Weights of a small transformer language model: MLP 768 GELU.
Each number is 128 + 24 x the weight over its row's rms, rounded and kept within 0 to 255. Layers, rows and columns count from 0. Numbers have three digits each. The size before them is the row's rms in percent of the matrix's.

# o: layer 2 attention output (transposed), 320x224, rms 0.118, rows 31-39,95-103,158-167,222-231,286-294, columns 0-111
# v: layer 2 attention value, 64x224, rms 0.126, rows 31-39, columns 0-111
o158 098:116116140090093142127135148140122133132140126097150128135163108111119152139112120145154103097115097128139111132109127179168158137100085139140103147116091174121144130157093255102123091101118145120154130134112155163097162145128109146131138115125137169139127071126106123123141118119088113132130100125104093150163142126150104119105092158117
o222 127:138094105153140133133143113110163130119116186125152098130148111106113129122117148120131107112128147162123028142154096129145180154143166111098127101140165074132124137178143202079142126101109085154156116156116099136156129135138102106101133160102136093127149117115140139100134130181108125125108154131099147104118109121171122165118110135115
o286 105:113115178088122130084124151126100120134153117112164100123133123166145165148087141123169119148153142099135204130087095194140144175141127131080099157134118115083108146147159161141095139117119159122116109146082133094123104136144130140066130166131137122119126104107164135126121129114117124133120103131139125092163126112155074134132119141148
v31 102:145127142141099129086075104171131091122135125095113132129161139122177161112106133145138112134100113130114139125116091126123117173187119127104097165170167105089106149080090109109119103129125164110156144113147137120124139084131144130114151117133157141140142115142133117168097149117161121155122150087133136167148130117152116141147179111130
o31 103:140169123166142140142106148080078136167101111139127111124204145123110109141093136120148108131114117149162069106133093084150142116118117108166121090113108105142124113148147124090140113148105101142110167114132087141097131118108079132118099136107139146145134111135158172118139134123171103137153118152166159133113123169118146095130127121137
o95 092:100138123133163108110103115152123167077110107118134139112113102118105136144173087094119126120130153097117160103106145110115167089117123094114146174132167163115130125101151130121141107128140175123116127119134113127136139125168148142126168114177118120156131160092126122158146114126121127135114128104119106150103147105116155117176167119159
o159 106:116142119103140155135107128134118147143162139148145121062105164127134126080142080126116151112102097139101052153115142090072105113097190135114121166178097117137149136153120199127127146143130124154149107156190176119173113179152139112127118134135132116123131134153136124122130117145139149123133174139162118141101127131106091143095144158119
o223 117:142130148101114145159117101132084123158177092157102124145105154125135103145136116169125129136116145148139055127125173124146120110076131151122139125094128126142107148144094110116138114177147141136139152093124110104176144112150145151151107087157127156136104097133131118131103112146138110125119116146151152094162117161136183118171134129141
o287 101:134158101123132172152096155130152136124094115117162092167117145090144126132140115107152131106115144122122089124123095086114096089149147101094143127140122122077105142126154190147096096111109099124130136136145115053155175176152143160115125118117165111121112171163139111144116119168096087142132080111115119081140114178173116146084099136147
v32 097:104143097102123118126076103134091133156118127106129122123117122163139097152159127136120125133155146106141116123100116099160089142122149134118160122158150123073139157126090145085099116150182162092092128123100148157115157164125122142137149109111109139116143137120139165181155130113142146145104149117182152128127166108099101128113069142147
o32 095:130098157090081087115106136134087154109105173157147158113101101126118118129174124103159178098104174088126138140115148148131119107142098151087099105114143121115148143077133130159104112109136105118129156133139125124189148141121110114095128101135120115116183125115110110126091147143117128138154168141078142099144124134141097123121167129133
o96 098:114129115095115174137131126131123135128108076120060148080151130136169119139157139141162164143108167111111093092106163138122098113154103104156103117105146107144094105123106197146137129152129134155124128157159104132145126126118134074165154130163171106158132108143165137155117108177144115102074074140151131134149142088101145091145107080118
o160 092:098149145106132141165159117142113162129139137140174134143133058129115142106094125110101148148118166106196121148139109153177129096118074129113106155123144110089103127135137198116120103146086126120113112159100128170115094075134109119089162084137071131121122131106121132133139125140131131088107151146142159127115131139142144144153127101128
o224 115:130099132146102148098146099127121146094136118124152134175143105148173111132120124153154124124116156103101134145114082117148153085168165104150128153099134117120109131161091162109120121098109147147092136174148113128075121129097099146095138097096111142122118107115150171176098111157106080126115155131133141127133129096103115110145103162128
o288 093:159123147133117107151096130111118107139156158098130134125123176092177122172112127148130112113125095148139155127155087128124132135126160147123126143134125189179126108152132156155149125139120144137124088122125136093188144136126111122131106125165166070149110180124112136124158143153117123141167111134096145160131091123072095206077131175094
v33 099:110152183132126103120162156118134147137137135166116113141118113148143154141120142126167139110147122143143135086082064138146155095130119085111113156154067141113132087113151129154131112148144131110122092138131156106148114117100100113131138099127137127108153137159106141142119116125132133119131108139135133124157106103153152086124149155104
o33 094:141135157099136107106135124135160133110112155120093096108094159133106091102179118090145161147110169114115099123104157093165137125118145145155112158126135096134180100110114164129137145137137162149107112137133129130109068149126129078112103119122092157120135124140093138150098130120142113142137157111144115173124109115114129106121162087112
o97 101:136128132142130086109106154148143130118119116123111128111097110166107088170150141097121112105121144144127147123172134147158148147153130143134112150113123093157074112120140136111142147159141113144129156123130126110160156097141166141130149180096084122126094135128146142126113162151155130128092142150130156100148139135131103152147113159097
o161 096:106132105138146121124133122114134131169101123111110085096147108126118136134089124166142129119164138118144181151059115142126134116120068087130140131159117120189111114149148116127122102092097157166123119083126130131148157128160116145134150069133127115113125131105107115163144138124106115097141108095125135119145097130075126132129083182131
o225 117:139092128106111144125125151115150118150123166159136134111137161145124121144139152117154093158128121106134162144126095119142130146148114116138138103162114101160142131171104061117111160121110117163133120113099106107149126158165136143167124121129128124116175179137121130146117139124092121163135119135151135090109127174148132134136145132082
o289 109:149147113111148151119130158136101108123170152145114120191159154163145131137158121132148160116123122132116103125129087087145143131181100117119119085111109135111094176165128119153116116119134111117149102127155160140156135148158125163122168080099152095122172116117121136153149118097132170136113095167127150091112134160095117086132133136161
v34 092:132165111136156146121117106136116129146117158150113112134109144110156068108120133124113155163140198144145121118123119118141153121142114166130095124144107147122166104127125124107115071117111142144109120145122134152117128152090136141133123161096126135140129124132094144104151130094122126122119172094116101101124092175118139108101145133104
o34 098:140146128129161116119102152111144147077157138126145130183151138184145130142095102098083131121143170119127163104148115120192089166126128101139120115121134103121101173099148117102097108160123115084142109127129137092137162114167111112122173159135128126109107142117154161169126135116119079100103145164124134077135131145116120071080196078102
o98 082:096086117120103107164107127084102110128135122152125128136097157164132079143152116096119135114133147101098125127177160166110072098140119134125103143098089122134133125153105075150115158153189118153048135128143104080156140107140140151095100095086118121140152073123118115150096117152137141119135128111167160169148072092132143148117156146108
o162 107:105087129151149096137131115168121132129140156144146138131126107089146121165159101118149131134116124112116090120159162098108143138170155096107106119101145108156144118153102147121110154187141110164125162138172139144103126109103127140137131124139126113117159102110128121085123134135150133124096156154113121116064092123187093140139125163151
o226 105:118140121145129122116108141145123153181121146167119135149133134154151106141162115129119138127179167114169115154109159108136167098136124074114056170112145127125144121129117127072150123132120148120112109152126157164134151110101121133120049124118126183107135101147121145104172108128144114157125150162135129159075133103122184150171106137132
o290 108:139102113146104121130129118141121139118135123123103144107169094109120142143144099137153116105107135098177072134103115048125074115123106143158106130121173081134112063115151108108146143166095132127175136098159098135136113159141147113140090120155138150142120109108107134172142120123093082127085133127109104120096117158114128147118109106147
v35 097:159141139155171137119113091093172153111138160104107111144150137137156135118136145119115164103126099142172127140126138141149110060128098160094089131219172107129155136101103140115152125163170143120174080128101100122121126136139130124152132162121111129115118122122152177112133124112158129118112138161158156128117116128102165141112103135120
o35 095:145144174132035081145125131126108135138102157129098154146131095144115133177115110124146090105106117119114171143102076147152125138122110165145154147142116127144121093131152165157136133151162118089158160115149120164103144111095114115121105124163147081089101106152101111142106128135118105152133122107093119119115165152084085174204114142097
o99 100:127154127108121145109159103154157108103125127162126120084132138147127125090155141200101140116101137109110079164136160151129163105131127134112110143112150110160112158130116160154119110107130152140081129165118108150132103152147188173089143158104109136154115147122133170123107130084105153152157115095168130128128090126105155120118068115165
o163 102:150124160147131134147095117127126098147116155135137160137114152131142137076097130076117161140132157144129150121139118103120180165118168101111120135151118090129140123111167176145136174121103106145174125169119163085132169145138130115135108136133089114193164130102141099133052165134132143126108115134077152089099089165153136153171133143141
o227 109:117127111126150135159103128121115151172103130171176097111076100142108135119130187060142156139134074122137122164121125111153127128154114131090110122125118124152158117094144159122142129122109112191157147142075140131121154115138137144157100085191114134123151100129127115165112134157120091126157137080078135114104117151125114119124095152142
o291 099:136097095152116140097116126123098114139118107122165136163096128146121105121131108167138145100121124149115147125112134132150116112129118157091111152106148093123141132114094153084105150099134111152118113199180105147101145139119102159173131170138167118100082125127114147107167116111158102102132131152157101136153148104040094155098158099114
v36 095:091151102127156135111120160120143122167130162147215120143081136141108074140097130116126157126117072124105130127113142156166147093140059141129066199122149123137174094123114134141123135126162125128127125129141154128129127136124135112115147128127122117119110130160128137118135094111139120133106116047110146117140124125135169194117072157146
o36 095:128082099085169127090130159135150151186147127125149167116120155091147158119140138121162144108163145084123117167183148092126106123115170145112130138164160110094161107099148121146125111120134101134057119087094141102119097133151113167136135130124111095133134133152159123162135113099133098101098167122097149092117135118105116071152118154162
o100 090:083123163128086152166102102150115100136145154122132114130113123116113126111159151186099143136093115124113093148187139150170113137157086104096126141176123097104124168151139141149159139095124131108095167109117121164119091127124140129093111135119098107133143156091139180135106134128105110112134151131136107168133102145092115156091131113123
o164 105:141151150144113143081120140150141114109123128123129127144140129131110115142132169132105133143139088152098120160129118127121194158098113111142134132127116155125126124126157171105143159135124104149131149128143136114111077124122079141162133122086169102169184085114138120129093143149158097151113117098111164152146090141084148107098094130118
o228 106:127106144122118145140098144133109172146143134137139146096119141139140123093115166134097132140115136140137111097124108124102133113096105084145143136113153121117137132118186138130106150111104112150149126123134129120103122140122132158104120084144122115113142122102141180175110168156138086118124131129101146141107121110110100184144116102146
o292 109:092125125102124154133127138111164146114132085172117144188130124167147142083104158180148132145120114105105150123080150109123143107077118145143123143107093142102100116125093123148087136117120120102125101161137120113130137139147112127109108132131156157100101124149081117137100142140136126162144127120132167132103173127076105136085087108158
v37 098:091072130142146136110172133124145143155136123119070121153129122127106147140125151133114157123145120128127103119106133136137133125168120086129137156145122116189184132128156125106107130143158106107091122138154130120147112167169138141109127139118093077104087133118128143123111160144112110128126156197162136143131049111146070183120116120104
o37 108:141149130105170161174135156143157163115138107109143101150164142115088142136171131147116106117143117148145103139069117136085122158154117117110141083126124121155132097126135128177112135129132079158140132186111153145064091151147159122126159131128170165156161116127087081111112121105143108153103131121118124114124104055105099088138101093105
o101 097:130112143131073122112117132141099091123147143122146147085126140145182107104102154130116101138144122164163148153129135179139159152146092099150091078093138156136127132112126073159146143147157135113153109100118166155123140104096118109132070150143133113089136082132135158132144128140149135119141105160099152129158177122142138140142132149145
o165 089:141098124146077130102146120137146093130137097106105107100147166120152103164135175115108102144114132117135148094126118125115114150106124133147102118139081133121129087110125117131159112153079149147093147127114102097144107145075134137130153153131077125149155141113085128115159139118163147149126124126166124092205075138113120117133157133157
o229 100:135116124153109127112147130086156122130119125075131099104150126167167124129145169126138166116136126133102199083122106138104105197188112153151099080103140125141137121124153106143131137118140126147146108134117135153106108146140137158151127151118119073107109137143107167126179141138139121094124142137127106156131107080137099110136135115073
o293 107:166138102103117155177148148152116130140107175135127084134090108138133103110127105094059154128157165072123060157134114135144103175151144119097131143129115077151120109126144123146144158138136105140139143135159137168184131152152126172111147150158091133118148087086141119107132108119163114168110117141138134112110150196173110133100111152145
v38 092:162180149135133136106191153134129156104143144146100137133130133134124156122106114128117123177117101124159143100069135130131118142094152121175092159139108119096074126118148133117059130151116109126111113130192088147143150127101105118102136150116153099150119155079099113140115121147094071126079178134132168088111160131149079099111148148171
o38 105:121117144147099078149133115151124092137136137152126130153129140125134094125166150147107144114155128152124115133182117146116124130157155134107083155118143098140063120149141152123156125166187135108139098078131100136107113089155122144173156188128126138159073135131139127113084068124159135106142119102141116151118154125091167128150081129140
o102 091:133111077109104155132147146108153151151135131126150111161112139155130145126141149165180148136123116128070136122152161083126112117138073117096131095109128146136115144126092091119109161159123131112156109134094159127145139138133124129138083097093117178097137106124157118127146156123071130102125123134159158118120145094098142127140145179104
o166 095:119134122107117139124152174083105128157092116128120129166113165128113140179103117119104092088139154094092134133135131157098139156136133154123157108123135128124134176132124150124137103111129168110132110130137126168152104092104089176117111156164097124122153162178124121135133156161109140175128107152119121103131125170117176106118198188129
o230 108:119116142148125183132115154131144160125144111103099147113137119140140147158153110063146124162136146115100112076147134138119095106110111083153128150132127107074138162100126087130112156139133134109106137108145199136124116131152132128071128148147151139125122125122112096135132130162067127094079095108161130118058177134141132136125162158106
o294 103:117130112121099148131117155146143127142136120110102141126129140126147144140122147172165169117133108137181072123129141155120095130171106116105106120143125146113097127146134111128117115143167144170107106139154098131140156119126119114143107097077146138161156179161130126134134123121152140147114150111138105121164080139148055150165159113116
v39 095:113091112136155124162142161125145134153133129095109109116105126136146162131111123110117098120140128156131131156074121151133118102125123156137122148094141154139109179115124111098130055152106121139066117131155113156134130163095134122140146165132119132122106164093099118116128106145121120136112176127115150129142116150121097135146166106122
o39 105:140096100140101157146136140133122146154087151148130128139150131090118160138106165123122144174125121136138111102098160178157106090149093129167098128169098134131108129125094146082165147126068137133136159163137149080146129131113104099112140114140144130139161101111132136114140113096122136120113161134130129112118176145115071153130112163151
o103 091:148089137128066094134092145077158120114150093105108115148101183138150193114114128105178143116130119108092165093151112131148123145126081146131155121139145126139145145117117113150138118106154132106141160107134157136124149127153112144118152125148104103133122144121161123138132138135069127111085113176143115141122107108118169107117143137123
o167 104:107081147164123091108079152099118116153148142138136166116164135122148113066106109132134107133151127088119139098140118118116122119166142081117107127103140114142128114099132162114141132146129107133165130189124127105170118112108140125111137137134140146164150107118146115093138155177091080112169116122115131167107094118125153137139104152112
o231 117:136084162144074130158096131128123127141139148137177152154165123140140164135110130105131118120157156094100135104136118120140109152146113118137128132096145110114114146121150077127136150140081114122169150121121111148177139105126115162100119110145128113167124168096130090106141118162135112109113143177065105088077130139140141149115172143122